Each number is 500 + 50 x the weight over its row's rms, rounded and kept within 0 to 999. Layers, rows and columns count from 0. Numbers have three digits each. The size before them is the row's rms in percent of the matrix's.

# up: layer 3 MLP up, 3072x768, rms 0.136, rows 2298-2357, columns 288-335
# down: layer 3 MLP down (transposed), 3072x768, rms 0.0695, rows 2298-2357, columns 288-335
up2298 100:448533563401416429467485454495483447580475514539496424453485544502530498540440454497445469535541549408443492500588552394521533478477539542541491
down2298 098:595513440497490483486472543495471422491422413445551387462492533463575471420648496499501521368527545466467461458524499565412483498466434487516422
up2299 106:457484508455387393479529479424502483527601455476516493638587492578550502505403504548445511507560499467471507613532474460498505552541499524483484
down2299 111:524491329426462487405538545480510529527478447400514576541540507521585440350472474467550498484428480497536414536533428505559489463449510591480505
up2300 106:557550514547433523503499494455568572541584550546543497492500522531519443483437449428438518466457480407409428534427506469613543434515510484533514
down2300 105:476447585481556503458516540502487555567562494480444555571492549479548423459481482414453408498514491465487469475404494512526523488419429602588468
up2301 103:511534475444517528478402475519565504573461485506498503502479423492525494560534490582465543492577465480530473480555528480482557471530526474467367
down2301 100:499526469522520566545492444508440428492525543610493513500553408506459454453479553449497433498433450476475533453479380548604457519397496535479564
up2302 101:496517425582521436455599554607529553514494544503532462457410458506469540602549440530472530424485475448452460500482433570477388539447447562558510
down2302 100:562473471507486533502550510445531480439531613392514431508549519472534493491530527462500552584463491539508476435475515595525485516473482531496492
up2303 090:471577478522505477585388473521448473554465452430432568539541541493523528545483481421473589559430513452613507493423422492423440415491468351525521
down2303 100:578546463498566438488534501536432452515582440467490547536539438518481425544474462509481408397509421585560356498406495592512610546440578502509521
up2304 097:524508576489515590521448490554503482459473508484476595566552439513496582408464566540438487542518501542543411443516522453468412501479517441588411
down2304 097:426517528453494504544551473525429455561435516513449534503483505497544389508514546569478564432455561527488564526503538539454432523468605529498538
up2305 102:421488565469488472455648560431427522445441494456470483549435682454453436486491482505405602570420496508432494478542500488427576605547507542489534
down2305 105:492440457481442522435437550617469561458488463501381560504501459466430438491410563496474523482409575412474548572451486484539496529529487431517581
up2306 099:477566440462522460480596434485509536456428527554478518482537518494558533526496553571509464474546481516483447565501544476524452527451571441478430
down2306 093:431417448417500504454553536580459515585486522576446526541432536479545566462455533588479509439499426519475395511471515502512469496552513485489541
up2307 102:517528510506583429521557480486462461481519469576337506518507481549546563540597498505386453469568540514483545494427544481430554434460587523489607
down2307 097:596497483516493427568504510522465468447536471531464546522514385457497584448470470476557441569511526537523582512490523506371524474453541465522474
up2308 096:525487452537514512496540625471478453565516536429475530403506496450498520497495476507570528483557449548543546445457480458469565480473531489582611
down2308 103:505476493501374485549534485573510467421461465519481494574542492507604673505492447510533510537532505443476413410424493485521406574456553418421489
up2309 097:518548491435380382507490380505501471424490475473548516482556520516537540553532465475459447580511575509384411567550556479600491355532469448433499
down2309 097:520509529459495517564445562439469519396430441535409461495609556572540433538465485521589509570529514501549440544569545570404429460486472476519471
up2310 081:525535446473440494616464491471483508572524627500477473402500508541511489528421448474557460552502349392521499477460515422517464481437460552503467
down2310 091:534611475513498415552480436485533432522486506395529428511459490529511600485527526352443590500509424502475560476538510514481512583513517396508535
up2311 095:516519516462504499471550550488502545476656487490499472461468510533526471427468475442549516470490517577580485459492546426528460508417457563507591
down2311 087:461612530514465532511487417598496529443430474436507511546442502481535750525500501529475618459453465519448501497489482579536605483562544580478451
up2312 096:525555458551512431486520526447466468574487444399572505459461500501579560424479497465503466467434460552596570534614506573441496586482468559438548
down2312 095:498374529459508502599507605498541520439539491472506439534493498519503432573474444544521462504495512474538510458533561489532466498503517468444466
up2313 106:565591506515460429574543528447508521439450461520492413458573421501458542442493480510471412473436541504408535567582550461530492411493572548452497
down2313 106:455497491487459494423483540600490524490529626472582398436561493481374419540479556423503486510438505411461512450520566517499510513505472501529478
up2314 100:489415531499477443464457488514550442530518446562475502436532428450468545465467534481476559474442511504448568522372544529489562453518494405447491
down2314 094:518518491543441495540488483559599515463503532560542506490494428485578570465569447575450470453419544468499413603549462458568545627455490502613516
up2315 103:549513455500552433493488507527348454494512498478510565563454408452642609546472441515517496542505609499497472528515463461510501390443471476448566
down2315 102:512474435458509514479405545456491507432608600433527348443550429565486481522452482533469534450575515481576485460508530497451598450455424481540530
up2316 097:553462530573484509552497445562541538514425533532520477460501446430562576522568495471577520481489493457548519508497509527488539509525563427552388
down2316 098:404364527452466616551425566495503411446483558472506530431485483473497478495483468449447418520564471559448555499551515455507613481447428593623456
up2317 096:428499536470541425419413556581376391542497425608584580497509424576568562544508461508491456623479486440458460468609528509482503418436532388525583
down2317 098:502562500599616499506540517538500485468496442453595522503461506485517548476392494470555447469404598421601443542527532612427465513501522516536528
up2318 093:424518535464557505431426509443512581518568476546424522578407598450471467522469455541465599467506591460389561486429516467559561495504515474455512
down2318 097:475477384486446574516604534565457507489494409541464528513444480523536485512515587508482509494531453561558508607481582549411444533466473477397589
up2319 101:515507513545433500506524480482413553485573473484510477515452489635480494426549464535479539513444582525520552484546473519428580531600401494522525
down2319 104:541457528462526447498450555467601511503388428536543444476436578490562448455541565516533512476569477531434516508503505386430514585594485482511434
up2320 101:487446532402464496469574474467532533548532460527542585474518526461423528549492527439564517492486585414440470428540588455463532549480589490529542
down2320 097:447528461442517468519573474473497568453456539462494498491582459455532554485476528447508515509503518480444503488495431594506588517471595508572453
up2321 096:464520551548501456470495503450528447429510579492546506506520488509462517456437505518527485454451577511536488536539465537417538431523509534543482
down2321 094:479514420390469398599366574476525440431465399490487461570399496505509624506454452558518432466559461433534527383518547466484486513432568532367525
up2322 095:520531547541488520532474550499418436542547531462441419512443438487486551508464422542521500463456564571540493493457490514505539418524496477497464
down2322 101:436534449472608496565393519456485481480447553524483548466465503467434480560453586563530461478475534520550451474530514582410450517490465514454538
up2323 093:538431512526446646508512493415485397554541498425492417489543503464558422557496515560550484553486506594498485546420558445473537582461441474557389
down2323 094:491497535404570475554435536462506418501572460386464438422440477526452580452454458512356491487527531451541501528566524494462557641472498486543585
up2324 100:493568568467426482568516549462421455563459471458419485603535443426485553441504452565479496638595385387455535534419537426552499521506495513523491
down2324 099:483462501584529437496522493421486423556508457515506539455506555497543512522494493637518470428467534437440581509489522514556528490452541469500511
up2325 097:510443531544531611542550540403464556619474465504541502516462501501539533583493452514537433533507570568586455506532541469487458438542477528553590
down2325 100:467473414479497436560485598451512512550516527419510565481499422508520511400481554460395485476456500459541388516490529488429527452569575532484496
up2326 094:481443518480511454577494582500552433468499531536504571531497348525533491505500417495475430536505502493617500409521523491499443465430527580499462
down2326 092:576544533489519547503527453406518514541501526511496494552494533425456499573480530532465576528530474561470483469488472570538559542606450426538538
up2327 098:565567504674491517510530561457531472489477506550485529529498521454623501517513457534510519470471512559501562428555424612503419483460506505496656
down2327 098:424559536456484507485426430514496554506488485488477543596602437554498472456471446564504480553497469473484540523529537550423532545507455496472457
up2328 103:436551540554479473559436502557547438538468389482467571544526438479491509535462499513382495462466543540572503474416561554568426435519545586414466
down2328 106:535544588498568503447509555465600466480562480462465558530383509530455510450510543522450511499462548442540421508432334550485485499542554528527539
up2329 093:514444484464593361507533491455549504479523535518528555507525401459518578410513626398444561408531479507562486483512541426445511399470513574522513
down2329 096:446526495433560512574536447492492509443451494583536522441526418501575450550462477551507514425526443543535563452508548553506493497409403420505564
up2330 102:611502530499515553432447475572501504556476485471509390562553552459365543461563545588448460471519413570547526463506516498553447566487478548439494
down2330 099:634538465425543428518452455419574545476550509488529489455530375544549549468517512511507475506557408526475474577497431482558534495478479503553520
up2331 091:452421483489453456492404499510482545471471446520510491528425520522523487480435457515417528458461561504440509565419490573537462510451448508437532
down2331 090:573446560459463488573623395497570539502403491526573459490455580498494521473428542513559554433470509491433438494482505488467419547599514407527581
up2332 099:504447524555418544505419486538550473453506481446437483477473546432532488525482556467470486500511541467499489559556574457454592510555418526403419
down2332 097:482576485520507572518424529527509516393584521492567560499538485512462547518459526445535598479434464551511485496537479433463395452473448520527435
up2333 103:454464512404557453544523507516548523539519506471508479476510469484471506477535484497477469508526557542601523534577494502471508448555548555490496
down2333 101:520480499410482468541529512524547533598553486557426533518503476475470515520508592425594530484447542455483471473410491556571508530572527480428517
up2334 263:494465498547449536478550566536444497452570468599496505449494488515562395450636485559514461506582476442542509506451478344525446499532489552414418
down2334 262:513569470476477487473485548523527547408520466496488512433535490519580795481554518464504482505538491493492496447392476410461494499499503484427433
up2335 095:443566455441552503450571514541534451502445491521493417470489498469483492475547498455510516453500495447486486453593498514528494495545483481616527
down2335 095:383430566575449453463500490502456469552567560307488427484468494552555454495476460555483587507544452467394474514497509472438509573510541521414511
up2336 111:553529565417439481545492495530456503547522432565557548532481475539481546574536519506521539557432409456500439443466508530512531411548416531542394
down2336 112:444513585480464512527384525556599475438533436466470422583460482522532575537498498407479485521540466563397607440578526546490489497473488590470525
up2337 105:478556463496493509386495470506558512565439451550504455515548577563583548512472440448449571458505392507422541435482521477573580495512468515535504
down2337 102:466422469548531503518476494546488447451529403517568480494434509487515469566542519444558427407467519505547483530533516480441500476468486554536468
up2338 102:424522476552531525576458600404542532475502398486508504460613476549509420459471430483489593580475516459373481454513515497545486484481446551503488
down2338 101:553493513520557533496605461482585547424429496513491512544502528494502654430454463572505594411493479484473457382548486611506528546556538465459473
up2339 102:502435358599546479498511515483514514442441496604444445517471478508513487527454455550523503486478473452508526489504477478506474501499548515510541
down2339 103:498563463550533494524456485455469536434421533518436463519506550498567542471472507545405467521509531484485549431548507457572574541477511502526524
up2340 106:401470600546445516498509476472538520447499534487473519501461509486555531488522542535545488527490478496443534498511504501473433429585570498487492
down2340 105:492483557417476483438488521471474554440442459508522434494420543518525537598489449510535472536443538525513554530534467469458490397511432479399504
up2341 095:526385552537587481454471462433470393601485466514546469465463523413508422441444516508605466542549533509552485519500514404533459565471519506526420
down2341 098:516631546503489548551500462559514596511521476527489575471504486500459518467556497508529508491529444375439528502540549602444527533400489462597482
up2342 097:502472490559526539367477477453538497431420475498550506476444529578511465561493479540471531470551554495495552498441443525491476530500460581561550
down2342 091:511519431581511508438506437498562513481418559441467536486486414507558489398488479511416500468449473449440545483500532569477522490530536551583484
up2343 107:537512496506495469534483470465480471482506540413441472541542506550600600493500445543517477501476456475495562469498604512492539484457515530486552
down2343 106:597441517479407466480498473554557505432524524541520551449479513505494515553433533450540539514540330477468482486485533566501535562489484519518507
up2344 099:375507504539460537516482468423541559487550544407522592479484526543568590474454549555515528505523415620515515528521425507479425566560508589410462
down2344 097:449543426500485497514496554643554465460500422510437375495435526425491584451477554527462540529398445508543501445512520580541449493518510426492424
up2345 095:518501425440488655422551479467574630435532480531486486502533587446520638531497457590476459487429540544528486549554463457492490452460442567523583
down2345 091:565538589526481426325424610481498481459488536517390481510461585457596700507473558511538514480556445529505480516527590535454491514477488510567444
up2346 099:551558446504494547542508569392584463590454507489533421431448551513574489426530510464417548556520524483495463522469540497544479511466418423647525
down2346 097:504538516455468535512581535387457521659477475442483536482481510428565543409526566408461399478365540536549493483406481466538524481563494498571531
up2347 095:499430508512546507453472548438412600436504491549443576466558526455559477615493544525412482517457496502517532421526490545485433556549459443380560
down2347 092:535540573445497506457463552590474518542511445511592619502498486464481565559435504462461540539466524548536590506558405458423500504525577490564483
up2348 100:505432530479520536441430486505495433498599495504486559505499531525501460495510488475434520468474507591561414498486500543601488569461379527483510
down2348 101:481477502511457471463557520484479529434521473513559507458501474537474501483524527474432415436448492538425500553589516503429467574415517603427386
up2349 095:481544423432507547555471626487557513438468411504488486486594505525539465459455550512476500514520488538552529553523560539506518422550560538583469
down2349 095:500464393472554414493532516457536586575548479459496529380509569440530555448438514598546604454397502488507544471497473489523515537513444487499512
up2350 094:554528461451474565439430515438424481461489488532457604503523608460491514585577600571562577543459498508453512560407536456495521460512539484493385
down2350 107:487506524454499476490486494501470528525500555445601441503455370587564524459397481474477471403537433457519536427591478499482436624491520541509587
up2351 102:481435541520505468510509408434422412552544475548498492462489533518506498466449489518457456577530458458502454538463490527468495491522505454507432
down2351 100:414402498479442474544458482372476565517472538387467402491570501566459504561498391479524451519438462545585442511532514685378564605440569475509520
up2352 101:555510549372564518538554391477518569483571500604566457539487552461394529502491546489499567601495484509457534436471513529445580494438489522561564
down2352 102:438519555451464479501526556430520379452544464487537457519504574461540740536480512450455437598547485458536379567567522588469569488502533536484466
up2353 101:497461509513489526482494475573383521507499505486355504483599510546544525524477589471603454534475502472502548456403446517501461420457497473466460
down2353 108:550495449509503466534468502335512544425407478387490542535552551542520479493549456485507403458444474511525474483457406444511445464582504459539410
up2354 095:545464420576505439521475469454450538547441438479406441513494515510544543442474546519508478502457510474509528443494507509460523435526544481452465
down2354 094:452547453432575530549461474449541429473491552535545492477493538452519607441511434542437518567468510505535540560534393475538427563486503490472523
up2355 096:479480483466510402553522424547433540481478452429470533457455453532396580586539496492516521490514423421496562503490485459519552635444503473525519
down2355 089:500527522479596532447503474399551577487462463543546552508449508491498534497490414457421475482509450573499470526551418474506514440609504521511440
up2356 097:553537491471468570414508366461535537579475519547452513452463470463476534511503555586551551452473505490441477523489532456496515403586598508446600
down2356 094:547488445469521481515521491482485504472570535482431509575450519405487509470518423409476457508549541478518516474500463514458406524524574503472558
up2357 100:474504552554533461542460543463475471455541480500490526485452452593425510505510408534504489473571485557507541455446479488487581451504475557547383
down2357 100:527477446450442461533559517454467611466464574360530425510465401490496417555490556573529554562564528523571437469522516562570517511505576580417463